Weights of a small transformer language model.
Size: width 128, MLP 512 GELU.
Each number is 128 + 32 x the weight over its row's rms, rounded and kept within 0 to 255. Layers, rows and columns count from 0. The size above them is the row's rms in percent of the matrix's.

# layer 3 attention value, 128x128, rms 0.0426, rows 0-53, columns 0-127
size [106  94  81  97 100 118  86  92 103  99 107 114 110 108 113 106  90 114 117 101 110 104 109 110 105 109 105  99 102 111  98 107  90 117 109  99  97 108  92 111 105 106  98 103 111 113 108 104  99  97 120 112  98  99]
[[ 86 115 130 148 136 155  82  57 133 153 117 124 122  93 169 117 158 131 132 141 117 133 111 118 132 134 121 119 170 122  82 166 121 132 100  92  98 133 126 144 135 102 124  93  50 112 135 122 165  92 145  90 130 126 106 148 133 120 150  92  55 118 139 165 155 136 163 179 143  83  84  76 173 101  64 100  97  85 133 122  91 173 137 137 153  96 122 144 131 130 114  95 129  98 137  98 201 122 125  94  50 146 149 108 159 116 111 199 108  80 179 134 161 121 190 226 106 114 126 108 134 177 154 133 158  89  72 186]
 [187 112 110 143 141  68 136  94 125 119 105 104 163 181 153 109 131 159  88 134 118 139 127 161 134  84 124 177 138  66 143 204 108 135 186 154  66 135 144 144 119 131  83 117 166  99 123 137 100 119 120  94  98  52 161 103 158 118 108 145 117 116  89 144 161 146 170 183 129 162  85 109 136 123 133 177 174 117 119 113 172 178  91 147 152 129 165  80 161 160 127 137  75 163 120 166 125 122  95 130 175 188 127 147  70 120 128 107 163 210  98 108 133 104 142 126  99 175 103 108  85  92 154  66 139  79  98 147]
 [122 196 136 121 162  79  99 146 139 122 146  74 141 108 123 149 105 134 128 144 129 151 208  70 104 152 159 146 141 127 119 133 180 119 108 118  82 115 182 128 176 107 147 143 149 119 139 114 113 108  25 114 147  63 124 138  76 129 148 119 108 136 127  92 106  97 152  84  99 136 147 197 114  96 187 108 166 120  94 169 149 129 147 124  98 137 104 114 135 160  40 138 128 110 134 134 131 104  91 173 132 140 121 163 152 194 128 140  88 122  58 128 154 142 128 123 185 126 117  81 147 125  79  59 151 133 209 139]
 [182 206 154 112  93  76 135 139 127  90 112 129 181 156 150 157 214 134 164  67 198 134  77 105 174  90  96  78 121  95 164 153 122  90 144 132 111 104 162 139 115  97  97 132 129 170  95 136 146 157  81 137 109 143 160 112  93 153 103  90 127 101 122 108 162 184  96  92 156 120 136  63 114 107 113 180 178 143 158 151 131 123 148 157 172 149 111 127 168 123 131 124 127 164 153 103 124 103  80  75 115 150 131  84 114 129 121  71  73 115  78  89 122 120  98 120 149 140 120 183  44 111 117 118 126 124 102 103]
 [ 67 130 196 122 158 195 122 105 152  91 143 158 114 118 119 188 164  97 162 140 153 132 113 124  43 146 163 143 129 133 174 168 131  80 195 107 125 121 111 105 106 119 142 126 124 115 122 182  61 171 135 140 133 121  96  89 146  72 108  73  95  72  73 115 125 141  99 117 159  97  81 192 115 132 168 135 153 138 127 134 111 141 149 119 118 114 109 110 178 203  95 108 109 125 121 161 147 145  91 155 120 127  86  98 150 163 108  82 102 139 150 112 149  63 130 201 184 138 117 159 157 186 103 149 112 136 110 116]
 [111  73  78 111 128 248 189 152 123 117 181 123 126  65  93 134 105 154 128 144 150 132  84 147 141 184 143 143 159 117  70 126 125  74  74 159 138 171 108 172  86 118 124 129  93 145 119 165 118 102 192 118 119 116 116 126 125  90 129  85 118 142 138 132  88 108 126 172 125 132  89 154 131 119 157 103 124 126 158 127  92  90 167 128 121  80 127  85 118  95 129 120 152 148 127 157 176 129 127 203 123 148 113 167 119  89  72  82 138 169  77 156 154 148 175 190  91 143 125 169 120 121  59 125 109 101 153 169]
 [142 167 145  90 124 118 115 140 177  93 135 179 157 133 164 181 131  93  98  70 104 122 151 145 170  61 141 143 198 111  68 207 143  98  79 195  92 172 101 150 158 135  86 113 137 126 146 125 129 151 105 104 140 171 185 107 168 179 106  90  92  85 120 135  90 132 108 130 141 116 167 143  87 118 153 118  91 147  72 102 121 141 157 157 115 120 127  43 115 149 176  99 133  77 111  81  59 125 125  98 104 122 158 115 139 140 159 101 158 115 123 135 132 162 143 100 111 153 101 109  99 175 144 100 156  82  95  85]
 [159 143  71 147 193  83  72 104 122 150 159 106 129  84 160 148 133 171 118 126 151 114 165 126 147 121 110 125  89 150 170  94 110 121 119  96 142 106 140 157  67 103 123 140 119 156 119 115 186 163 204 129 134 116  87  96 139  75 139 149 110 184 167 110  94 125 151 170  75 209 123 134 188 102 185 179 145 131 188 132  98 101  84 134 136  68 146 195 127 102  58 103  96  98 128 100  82 140 145  93 104 128 169  99 105 106 111 121 109 159 139  95 145 147 166  97 179 122 123 138 159 139 167 114 143 180 119 132]
 [111 119 100 119 137  68 202 108  76 105 116 123 132  99 123  82 213 137 135  99 170 142  81 130 112  84  86 117 182 118 135 113  48 133  49 121 121 127  81 129 107 176 155 107 137 130 177 114 123 133 141 162 154 143 122 174 140 126 144 136  82 137 155 134 158  76 122 166 136 152 134 156 124 191  64 131 102 106 186 133  80 152 155 110 154  71 114 161  99 209 148 144  86 109 137 136 105 142 170 119 156 148 163 140 193 110 115 118  89 116  96  88 122 156 149 165 173 155 133  76 105 143 133 100 114  91 158 138]
 [108 187  85 108 150 113 122 143 176  99 128 134 158 157 106 145  98 161  96  47 171 117  82 132 177  97 157 118 129 142 152 181 129 173 121 104 152  70 166 169 178 111 145 130  96  91 125 179 191 110 135 133 171 165 119 141 121 109  86 159 138 137 113  97  40 154 141 161 109 113  82 164 134 115 145 158 103 125 118  90 134 138 117 168  81  77 125  44 139 103 181 123 109 126 143 129 153 112 128 162 210 148  89  98 146  88 110 137 114 100 114 177 118  90 124 159 123 143 127 132 120  74 195 152 135 101 148  85]
 [209 161 110 134 150 100 137  95 103 188 126 116  98 117 109 129 176 142 112  66 110 133 142 138 137 116 125 110 133  52 115 129 113 124  97 138 137 112 172 107 146 122  76 120 103 123  97 109 149 106  77 122 126 118  65 109 149 110 158 129  93 160 103  92 103 123  93 163 128 127  70  52 175 145 117 155 175  76 167 162 102 178 135  82 147 138  97 127 136 119 173 112 133 137 125 112 134 128 181  82 129  99 131 146  91  87  51 159 162  74 145 103  89 139 181 140  47 131 124 136 187 114  74 100 128 123  61 163]
 [154 115 193 169  51 103  93 185 185 162 117  80 149 142  71 108 154 125 209 130 138 154 158 120 127  92 116 102 125 170 168 116  87 138 126 110  99 113  57 119 101 129 167 131 164  99 127 104 116 136  87  96 137 144 141 115 145 102 198 149 171 133  82 150 132 119 122  86 166 141 119 111  99 179 112 182 124 133 138 163 160 102 121 162 152 130  77 136  82  94 129 152  91 134 163 113  84 121 120 198 111 140 138 131 141 193 215 137 147 159 124 138 116 166  67 167 110 137 113 142 179 115 118 136 103  78 108 129]
 [ 80 114 123 137 154 134  98  85 160 130 125 128 174 151 146  91  93 147 143 124 118  84 158 121 101 155 113 106 173  86  92 161 153  89 131 121 116  83 154 119 139 143 151  59  72 149 107 103 131 135 129 154 162 124  96 142  72 167 124 139 203  93 126 140 150  94  94 148 129 151  87 134 136  98 101  61 124 121 112  83 136 156 138  97 120 132 110 197 103 142 125 225 101 115 148 153 176 102 115 116  67 158 158 146 104 165 106 201  60 163 131 100 135 125  77 164 128  91 189  91 143 102 113 155  86  81 127  74]
 [157 152 144 149  94 183 143 181 138 152 132 179 125 110 174 181 128 159 122 175  84 133 117 151 138 147 114 110 133 140 124  88 154 137  70 161  94 139  92 125 124 119 101 106 125 137 112 145  47 104 161  94  67 129  29 104 182 108 145  93 143 134 131  62 128 143  86 154 117 119 148  94 139 137 173 168 154  83 118 103 162 157 125 126 125  94 174 101 150  76 182  95 135 131 131 135 126 161 129 131 201 118 130 157 143  93  85 149 158 114  91 165 153  56 115 136  96 161 166 104 166 125  51 118 153 170 152 167]
 [110 135 134 132 107  93 145 157  72 150 127  87 155 103 136 125 151 100 135 205 109  83 160 120 121 161 173 106 152 114 180 107 125 127  87 174 177 116 142 117  62 115 117 147 171 120  71 129 170 111 115 136 144 102  91 150 158 145  93 200 109  80 147  66  65 111 100 142 175 106 125 146 189 134 104 154 108 134  89 170 186 154 123 116 184 141 122 223  93  93 130 122 121 102 122  83 114 135 109  81 142 127 138 169 150 100 139 149 142 151 108 140 170 116  56  73 129 102 120  97 152 115  96  82 136  76 123 164]
 [186 144 107  93 132 119  98  64 100 150 125  88 182  82 143  72  68 155 135 162 153 103 150  88  90 170 151 139 164 121 109  66 172 178 128 126 176 112 122 104  88 113 111  92 112 105 126 134 152 136 103 159 142 181 117 173 169 124  92 139 118 116 141  40  84 131 110  95 165 125  89 137 161 102 168 110 103 101  94 160 171 105 177  98 166 160 138 196 148 184 168 101 151 117 142  68 120 139 126  84 111 105 133 141 121 125 143 110 166 145 119  81 140  88  72  96 167 118 125  69 120 138  95 155 176 130 148 134]
 [111 149 173 110 136 142 128 202 114 109 133 106 159 201 166  56  85 110  64 156 149  87 119 184 124 112 136 172 186 123 107 165  86  88  79 192 116 160 157 103 110 128 109 132 115 108  90  97  70 100 125 128  86 102  72 134 139  99 138 152 148  64 132 133  93  77 137 167 120 120 156 131 112 130 130 114 100 132  69 112 143 130 176 147 145 118 108 146 128 214 120  89 133 133 150 180 116 133 119 108  84 132 147 166 112 111 123  99 174 144 170 149 102 123  86 115  80 139 163 127  78  48 134 116 147 161 157 158]
 [ 71 100 162 116  55 158 179 196 196 124 122 155 120 109 144 188  93 115 122 143 119 135 111 138 150 120  91  85  47 153 107 149 168 130 132 104 132  92 152 153 154 108 142 114 153 121 122 157 118  95  66 136 150 161 105 118 142  83 124 156 151 154 130 109  84 127 158 146 104 152 117 138 112  94 190 145  94 113  95 120  92  65 148 157 117  94 107  69 120 102 134 152  95 149 153 107 123 136 149 110 216 106 140  72 150 142  89 139 152  65 125 130 150 128 152  39 183 150 123 128 150 149 174 116 129  64 171 124]
 [112 198 146 130 128 160  92 111  81 141 137 105  83 185 137 141 179 100 135 113  93 107 116 141 116 171 121 103 137  67 165  49 169 137 109  74 157 145 159 135 164 102 150 106 136  37 158 129 105  77 148 154 134 165 194 117 114 138 138 127 134 133 124  87 187  96  87  93 103 138 167 113 215 119 161 105 137  93 131 144  83 151 143 139 128  76 132 152 127 213 110 125 142 117 191 104  76 172 103 158 104 128 131  94 132  93 104 132 131 105 148 157 124 127 197 165 116 118 120  83  81 157 109 125 132 135 136 154]
 [132 137 185 141  97 151  41 132 132 186 123 111 101 124 221 127  99  90 181 138 152 112  69 140  96 167 117 128 101 161 103 124 185 160 166  69 108 111 116 112 148 123 126 115 101 117 156  89 112  88 172  93 160 143 114 136 149 142 147 158 124 126 140  59 151 168 112 104 162 127 168 138 121 101 152  95 119 160 175 144  89 102 122 103 138 123 152 143 117 176 143 114 110 140 148 151 124 141 124 105 155 184 108  41  86  52 140 135 117  95 113 152  72 133  59 109 160  75 126 103 163 107 149 104 138 101 166 184]
 [ 87  79 132 120  98 160 115  83 158 133  88  71  44 120 121 142 115 143 126 127 128 116 130 124 132 123 124 139  76 152  77 130 124 101 106 117  66 109  78 127 167 150 116 161 118 174 167 149  67  95 109 133 118 171 121 121  92  99 170  94 131 159 109 122 141 126 203 157 123 181 143 179 116 142  93  93 142 115 152 156 182 102 177 189  86 187 102  95 162 114 128 185 123  99 170 146 131 132 117 180 128  91 101 110  97  86  98  91  65 132 119 120 100 115  94 181 133 139  83 136  84 133  72 134 136 180  72 127]
 [147 119 222  96 112  90  83 144  77 112  96 190 120  56 138  97 150 107 164 140 125 148 133 124 108  99 169 121  93 185 166 121 116 189 151 116 150 100  67 133 146 144 176 191 137  94 189  74 141 137 150 130 146 119 209  86 154 131 130 142 172 123 156 133 157 130 107  93 104 129 151 165 114 141 188 173  75 112  91 136 149 154 164 119 116 142  82 145 138 155 120  96 168 112 132 133  99 124 109 114 135 136 160  56 121 177 202 131  94  87 112 137 110 130 123  83 175 139  84 106 166 150 105 120 125 126 106 135]
 [121 126 171 118  86  78  74 139  50 122 221 149  90 159 147 139 123  94  91 139  92 154 162 130 154 167 117 123 118  88 124 127 159 152 127  83 140 138  75 177 100 127  94 200 149 117 142 190 111 126 115 109 117 122 125  88 100 142 121 130 169 173 183  75 138 115 153  97 119 133 168  85 141 139 139 184 147 105 131 151 110  76 163 102 146  98 127 103 119 138 117 112 112 178  87 105 125 151 117 101 116 147 183 101  82 113  98  28 166  99  71 115 142 119 153 148 116 135 109 129 130  74 132 130 106 121 198 178]
 [124 119 151 101 142 117 122 142 183 100 118 143 143 166 144 148 100 104  60  89 164  88  81 178 157 137 114 144 122 199 130 185 169 163 135 140 121 141 165 154 151 161 173 148  93 175 168 134 131 172 144 142 108  99 216 149 146 135 134 162 136 124 114 119 146 197 154 186 140 114 111 164  61  52 131 160 118  97  80 115  95 153 147  95 126 211 101  97 147 101 114 115 116 168 144  84 147 114  85 120 136 109 134  81 113 130 104 156 137 126  80 119 112  95 124  46 137 160 112 159 152 197 134 119 138  97 104 114]
 [113 148 144  96 147 178 151 130 117 100 172 193 157 137 157 105 154 129 136 148 152 128 121 169 166 194 155  98 189 106  85 100  95 114 130 172 114 159 139 172 128 111  88 197 119 159 158  90 163 156  72 156 116 145  67 136 115 170 131  99 151 138 161 159  83 135 113 136 137  96 133  64 142 143  89  95 123  97  97 113 130 100 123 109 117 187 122 157 173 181 136 125 130 149 174 102 108 115 165 144 157  99 161 121 130 135 138 130  62  90 142 147 215 121 152 222 101 147 130  52  92 114 110 131 108 102 129  88]
 [121 120 148  91 158 146 147 145  97 100 106 147 114  83 124 136 182 116 107 102 120 135 122 145  90  29 107 134  93 179  79 128 123 136  87 147  56 147  83 169 148 154 151 174 158 160 135 138 104 143  78 141 122 116 184  81 110 121 166 112 142 165 128 240 142 179 114 151 122 127 131 144  64 196 119 184 100 121 162 139 117 130 104 172 100 173 122  72 150  93 127 133 106 165 124 128 120 134 137 137 150 138 118 109 116 199 137 118  86  73  84 148 161  62 148 161 102  98 132 103 102 131 115 167 111 111  93 120]
 [128 176 118 126 104 102 215  97 142 134 139 112 137 131 138 105 196 161 128  74  69 131 145  77  83 108 127 128 124  85 136 175  89 126 111 106 135 129 176 118 151 178 126 145 151 151  89 110  93 111  32 140 163 172 108 146 130 162 124 139 120 117 134 132 112 174 144 130 158 183 194 114 149 148  79 179  96 104 119  92 126 201 126 149 101 143 123  76 140 212 163 129  85 124 104 128 122  91 154  82 159 138 116 146  96 125  70 157 147 121 183 132 136 151 112 151  80 114 164 175  94 135 139 144 135 134  98  66]
 [118 166 195 140 138 107 122 134 165  99 124  92 158 176 156  63 131 133  66  46 102 112 130 167 125  81 115  71 150  76 151 217 135 123 112 174 118  88 168 165 131 102 148 114 128 111  99 137  79 117 118  28 109 169 142 140 142 112 102 184 159 104  87 138 190 168 113 150 150 155 119 143 129  78 144 113 139 143 123 130 104 145 130 119 126 126 102 146 133 193 170 117 164 116 119 129 135 152 136 139 144  81 136  87 156  78 110 195  95 160 130 159 179  94 106 161 107 100 127 156 149  97 147 141 139  72 109 111]
 [ 99  44 175 114 123 107 114 161 166 150 126 166  53  96  95 101 118 134 128 163  80 135 154  98 137 156 133 133  76 169 137 128 184 116 117  92 151 105 118 117  95 144 178 170 141 109  99 114  94  94 159 137 158  98 157 119 156 101 133  92 103 152 161 207  87 148 122 107 105 140 106 145 129 139  99 208  99 132 115 141 136 149 144 122 131 135 105 166 103  71  41 101 142  61  98 114  90 114  81 169  63 174 122 145 141 179 144 143 113  38 116 139  98 157 142 114 106 138  78 123 122 158 112 122 146  96 154 123]
 [ 85  94 161 171 201 133  86 126 163 138 143 103 126 177 135 129  91 108 160 133 153 115 128 102  60 175 119 134 137 161  68 130 180  93 157 191 162 123 127 111  72 118 162 160 137  96 123 122 119  83 120  60 129 109 132 141 137 147 149 125 138  77 120 148 132 162 136 124 144 154  88 172  90  94 158 181 124 137 140 159 109 100 125  96 126 147  63 167 110  87 112 145 126  69 186 109 109 131 111 153 200 137 149 152 130 187 186  99  79 178  70 129 160 151  80 123 152 158 133 162  98  79  97 138 111 115 162  88]
 [131 125 144 128 110 140 119 123 166 122 116 158 125 110 188  93  82 104 156  77 110 137 116 130 133  20 145  97 128 125 154 120 145 169  63  74 138 132 156 143 156 111 144  88 106  97 137 170 140 108 113 137 125 140 156 133 209 180 133 119 172 120 144 122 160  89 131 156 144 146 141  71 166 113 162 160 165  83 152 132 153 130 109 138 128  97 165 106 143  97 144 135  95 155  96 115 115  81 158  98 171 130 115 116 107  72 103 115  67  79 149 153 120  93  81 117 178 146 156 147  69 240  61 110 136 153 112 166]
 [123 149 113 136 176 170 146 112 121 132 118 150 136 167 132 188 108 157 179  61 120 113  77 169  82 136 169 105 192 111 118 203 112  85  85 136 110 139 183 138 143 132 127  85 107  77 142 192  93  92  88 110 115 121  96 122 131 134 100  96 114 111 112  80 177 114 122 149 139  75  97  69 167  88 151 107 183 107 141  90 120 132 105 147 102 121  91 106 107 154 140 126  65 138 167 153 165 121 105 110 185 121 126 134 170  81  72 195 155 146 154 124 123 105 102 181 119 124 139 207 116  71 120 151 127 120 153 140]
 [114 107 107 135 128  98 106  84 133 150 139 162 152  84 104  68 132 159 126 122 124 132 124 103 190 159  89  92 199  77 120 136 103 144 165 150  92 108 141 133  91 124 122 168 189 104 135 202 157  71  99 117 152 114 131 106  88 128 125 153 126  82  93  90  85  97 125  46 120 101 132 176 145 120 212 119  93 136 172  68 139  98 152 137 138 117 105 142 162 104 183 183 155 176 123 159 121 139  93 186 153 138 134 140 132 117 127 204 116 130  99 113 128 124 140  99 147 145 139  41 121 143 170 189 146 118 144 114]
 [155 107 138  86 129 129 171  75 107 106 147 121 174  96 115 140 109 129  83  75 113 143 104 129 139  89  97 144 123 182 120 135 174 186 156 153 110 115  72 101 133 125 131 138 224 163 104 126  71  64 162  79 137  99 116 133 121  94  97 139 149 119 147 177 116 139 131 208 153 126  67  97  70 110 152 207 121 133 109 137 162 133 100 191 145 168 133 104 108  98 139 118 147  73 100  85 118 115 113  70 160 131 124 116 156  97 135 160 155 134  87 133 161 131  81 161  95 124 117 148 194 159 118 117 149 163 185 155]
 [174  99  40 170 158 148 151 111 117 111  81 156 172 106  99 127 189 136 177  65  82 139 117 149 170 133 142 140 121 113 145 110 150 129 151 174 131 114 151 131 106  78 124 125  58  83 128 113 164 144  91 159 117  45 151 103 135 178 128  99 149 163 164  82 131 121  97 110 135  83 117  80 165 118  90 113 103 147 177 124  94 112 106 121 111 144 124 154 125  57 180 170 146 131 125 123  51 132 143 156 167 147 141 150  90 153 166 161  99 134 124  62 103  96  95 139 151 114 138 113 169  74 116  88 100 127 185 132]
 [147 129  94  69 156 142 138 103 154 110 172 155 117 110 134 107  72 107 131 142 111 162 124  79 111 113 114 110 189 168 121 101 146 113 152 112 193 138 139 118  98 144 143  69 102 167 104 188 123  96 159 115  91 185  56 186 139 116 126 169 133  98 125 139  74 101 174 180 129 157 110 179 154 167 170 178 101 113 157 117 118 144 109 118 121 171 177 151 127  96 151 110 158  68 119 163 147 114  50  29 138 106 147 124 105 102 115 125 151 142 145 142 127 116  85 127 171  75 141 105  83 128 107 108 185 104 163 143]
 [127 146  54  99 161 126 111  84 107 151 145 107 164 127 193 168 182 104  70 189 108 136 132 139 157  96 181  75 156  92 135  72 112 113  95 140 101 146 127 146 123 143 150 135 130 167  75 116 181 113 130 136  98 119  83 130 178  87  81  75 152  97 116 121 147 134 114 156 177  99  81  97 149 132 125 148 155 149 125 162 191  52 150 178 189 100 159 152 109 134 139  94  90 160 151 107 135 123 175 118 130 122 136 173 136 152  92  55 131 166 134 167 116 158 115 171 167 148 189 119  74 109 141 110 112 120 150 125]
 [112 163 161 158 125 117  60 158 164 141 143  84 143 102 154  77 104 140 178  89 155 136 146 134  72 116 164 151 147 126 127 155 117 135 195 141 143 120 113  85 114 150 119 178  57 153 123  88 129  79  79 129  99 139 119 135 115 100 110 130  75 144 173 183 187 109 144 105 119 163 171 175 144  86 117  45  98 162 140 100 115 155 134  46 112  71 142 179 162 181 194 135 143 114 160 170 122 158 152 105  94 136  98 141 115 123 147 178 156  96 126 125 133 152  87 159 142 118 141  74 183  94 133 140 133 113 104 151]
 [ 74  99 146 141  96  55 161 108  78 141 113  95 120 100  48  84 118 147 110  90 168  99 115 143  98 127 142 137  94 159 174 215  95 104 139 153 172  99 110 168 164 120 120 108  87 136 139  91 187  86 125 152 139 126 135 156 106 121 125 135  77 138 116 143 146 191 177 113 166 138 122 101 167 121 143 130 155 146 156 154 127 163 118 121 191 105 111 151 122 148 180 119 118 117 175 159 130 109 109 162 125 185  89 116 105 141  99 189 141 177 135  85  66 145 153 144 105 122 124 184 104 115 148 114 104 127 221  80]
 [ 83 102 145 136 190 146 142 144 122 112 100  87 132 141  63  73 110 113 174 175 153 112 176 193 115 150 158 118 118 129  75 110  95 140 190 139 124 156 126  91 163 139 142 156  74 145 114 123 135 121 122 114  85 125  78 165 167 158 107 136 117 122 117 120 121 150 134  91 139 149 132 185 107 187 108  86  98 106 118 120 108 179 192  32 123 132 136 129 118 123  88 157 165 135 126 171 159  79 131 113 139  98 138 161  74 156 135 144 124 149  68 141  79 100 140  97 158  90 114 171  67 184 142  93 132 183  80  85]
 [112 137 136 125 107 173 111 166 157 156 177 162 152 115 138 136 106 125 110 214 126 150  96 137 211 108 164  88 108 157 138 116 114 114 143 133  85 146  92  45  93 152 147 170 114 173  98 144 156 124 128 158 107 149 103 136 146 109  74 171 116 168 141 135  62 117 148  67 120 112 124 160  65 123  96  88  81  89 123  93 134 137 104  40 118 108 168  89 134 117  71 210 122 120 156 123 162 153 131  90 107 156 122  97 148 173 161  96 109 112  75 169 153 154 112  89  81 149 135 122 157 119 150 138  93 157 155 136]
 [124 118  69  94  95 114 147 126 146 149 130 128 115 157 103 126  87 133 155  89  90 127 125 131 183  77 102 206 179 130 179 119 126 133 139 123 131  73 128 125  59 114 105 121 101 124 103 173 148 144 180  83 121 104  90 182 151 100 116 207 113 101 117 138 171 119 123 125 149 111 101 130 202 160 139 144 119 133 132 135 148  83  82  56 110 133 130 154 128 121 130 164 148  75 133 131 170 147 107  88  63 112 141 134 157  78 142 137 136 158  76 102  81 212 118  68 153 106 147 177 182 155 131 142 175  87 125 148]
 [152 116 183  81  96 199 108 123 151 106  89 171 175 184  67 120 137 122  74 106 154  86  91 111 132  62 109 169 154 154  86 124 147 129 123 145 114 114 100 190 202 139 138 111 149 111 175  93 175 127  90 117 126 115 124 136 119 170 118 125 121 123 139 151 156 136 126 135 131 171 168 116  91  96  72  68 138 113 132 117 145  93  93 184 105 170 104  51 167 109 102 136 137 139  92 132 147 118 124 125 147 144 109 182 148 137 102  44  93 189 130 134 121 147 129 132 133 113 110 151 111 119 107 192 150 154 118  44]
 [ 93 140 115  92  96 182 187 123 155 128  96 133 105 130  60 137 126 108 141 122  86 147 122 142 121 136 168 130 132 129 170 144 117 114  72 144 140 138  91 170  90 113 103 108 125  76 111 102 108 135 161 134 134  82 177 112 133 142 143  78  90 153 131 182 187 186 142  99 132 114  79 128 120 104 107 158 155  75 161  99 118  99 143 143 149  98 118 145 160 131 163 109 129 159 121 137 172 133  99 255 116 144  99 122 122  98  87  92 142 141  92 160 144  86 140 214 164 120 153 160  81 103 117 124 176  82 113 164]
 [151  67 146 136 165  66 152 103 146 142  96 166 142 129  95  55 139  97 108  94  78 121 153 159 153 158 125 155 134 183  72  73  90 119 156 119  82 108 111 108 153 135 109 174 122 157 167 116  74 124 152 150 128 106 130 154 140 194  96 178  61 169 148 190  98 131 132 112 137 169 232 137 117  83  64 112 106 142 115  83  94 139 103 154 133 198 150 120 115 126 166  83 115 140  84 147 122 124 143 135 146 170 132 158 126 133 157 169 112 153 133  86  81 105 162 129 120 146 136  58 137 122 143 153 130 118 100 117]
 [111 115 151 132 114 139 133 186 125 128 164 108 107 176 116 102 172 167 139  86  78 169 170 111 116  88 159 128  75  52 178 159 152 153 123 121  98 153 100 108  65 121 126 123  99 106  78  83  64  84 141 118 140 137 172 139 119 158 161  86 107 138 119 132 146 157 226 117 118 119 117 149 104 141 154 148 153 136 146 162 117 128 187 115 164  73 133  93 137  87 125 137 144 138 168 179 124  85 117 174  68 113 140 104  42 147  94 131 115  92 118 131 125 146 122 155 123 100  91  85 140 123 158 124  85 126 183 205]
 [ 94 103 147 103 112 104  86 134 173 153  80 135  84  75 139  98 109 102 124 208  76 145 145  84 151 176 149 146  99 134 199 108 114 126 150  97  79  99  83 136  89 116 106 181 168 163 136  87  85 128 154  51 149 141 114  86 153 139 134 157 153 172 159 127 118 137 127 137 115 173  85 171 128 143 111 120 118 134 121  79 135 131  95 113  83  53 118 138 141  92  95 127 175 104 130 109 102 155 143 117 142 137 131 119 116 231 202  78 125  95 141 110 143 111 186 120 111 149 136 110 195 140 142 102 160 103 107 137]
 [147 135 186 105 123  89  94 109  65 107  59  55  98 148 132 164 115 128 146  71 171 159 185 138 134 103  96 189 119 138 132 160 211 151 142 135 153 132 114 163 204 165 102  89  93 154 152 131 100  93 115 119 107 163  60  94 126 109 164 170 125 123  98 123 195 147 150 129 119 172 147 109 126 126  87 168 138  85 107 176  99 138 119 166 112 149 114 102 134 160 122  98  71 135 129  73 154 130 136 100 153 125 119 120 149 125 124 107 144 140 123 165 131  87 125 103 179 179 107 205 153 165 116 120  85 132  87  90]
 [111  49 148 147 174 187 123 113 100 140  65  89  57 127 116 132 165 109  90  78 128  75 100 131 106  93 108 150 147 186 127 109 143  63 100 102 119 130 114 158 148 164 166  66 129 137 156 141 111 167 136  82 139 171 161 109 155 128  63 126 110 153 126 169 114 153  87 152 133 157 163 126 126 217 143 113 153 124 183  96 130 157 176 105  95 175 107 105 111  68 129  97 149 121 194 164  93 115 155 180 131  80 152 144 107 124  93 131 151  99 130 137 114 158 146 147 159 124 118 188 118 187 139  87 129 121 129 127]
 [153 144 114 142 123 119 179 146 108 142 206 125 115  96  99 125 159 174  71 115 112 129 133 106 140 131 123 113  70 124 101 124 165 150 172 116 168 183 150 164  99 143 133 139  90 123 141 142  61 137 121 118 154 106 138 147 149 135  83 151 180 143 139  97 132 114 153  77  80  58 147 139 167 118 111  98 201 183 126 126 167 162 160 153 138 121 136 118  79  80 137 101 199 114 105  99 137 146 130 123  80 126  97 184 137 146  59 112 155  79 142 107  83 137 107 132 226  71 137 122 123  88 109 150 119 199 119 159]
 [122  82 160 134 121 122 130 146 145 115 103 164  90 127  86 120 118 168  42 113 141 159 111  78 129 157 137  96 149 141 137  95 136  92  55 149 120 114 126 132 138 158 150 128 140 177 100 152  96 137 179  68 108 126 131 109 186 129  84  95 110 130 130 151  36 126 143 167 111 157  93 183 172 126 139 176 205  66 162 129  95  78 189 107 125 148 159 138 145  67 111 133 140  88 111 171 138 124 126 144 171 114 155 169 120 147 152 128 142 112 119 102 127 139 151  85  92  93 106 172  95 201 168  88 133  97 170 168]
 [114 192 135 145  50 166 105 206 114 132 112  59 189  57 166 191 164 130 145 135 118 101 109 183 124  92 130  72 121 125 114 132 107 109  67 166  93 152 139 137  58  86 128 116 162 114 124 114 204 100 125 124  69 147 152 120 110 129 117 148 147 110 141 139  83 126 109 105 155 111 142  60 125 176  96 111 149 136  86 145 144 134 169  88 142 113 113 115 119 161 180 115 101 196 166 130 114 126 146 129 153 123 168 146 158 123 154 111 117 146 152 138 124  93 133  90 124 168 154  74  51 135 142 147  99 122 156 115]
 [101 122 120 146  84 175  50 125 163  97 132 150 137 177 107 130 109  83 122 127 129 116  67 178 122 118 122 165 132  95 175 166 160 147 142 140 140 125  78 165 113 126 140 113 102 124 116 137 160 131 127  84 135 121 126 132 137 151 153 139 124 132 117  45 133 141 166 124 153 162 158 160 172  96 107  83 126 162  86 127 173  44  58 129  64  70  72 106  74 137 126 136  95 158 103 153 150  72 121 223  92 154 125  74 141 150 117 110 121 127 123 117 124 144 131 141 152 178  74 162 137  58 107 157 145 171 132 116]
 [125 165  87  90 120 107 163  81 157 112 105 114 109  95 142  58 168 135 183 133 107 122 147 132  95 136 105 190 168 163 134 192  97 104 132 107 119  78 201 142  97 132 135 100 109  89 141 110 141 116 164  91 184 127 155 151 148  94 141 116  97 157  90 157 127 130 172 108 105 157  62 108 150 136 140 116 109 159 126  64 108 150 133 160 152  59 127  89 180 165 127 158 133 193 123 127 102 161 118 171 164 153 140 120 116 151 185  76 152 165 162 126  95 113 116 135 150 153 112  64 124  29  94 142  96 151 134 152]]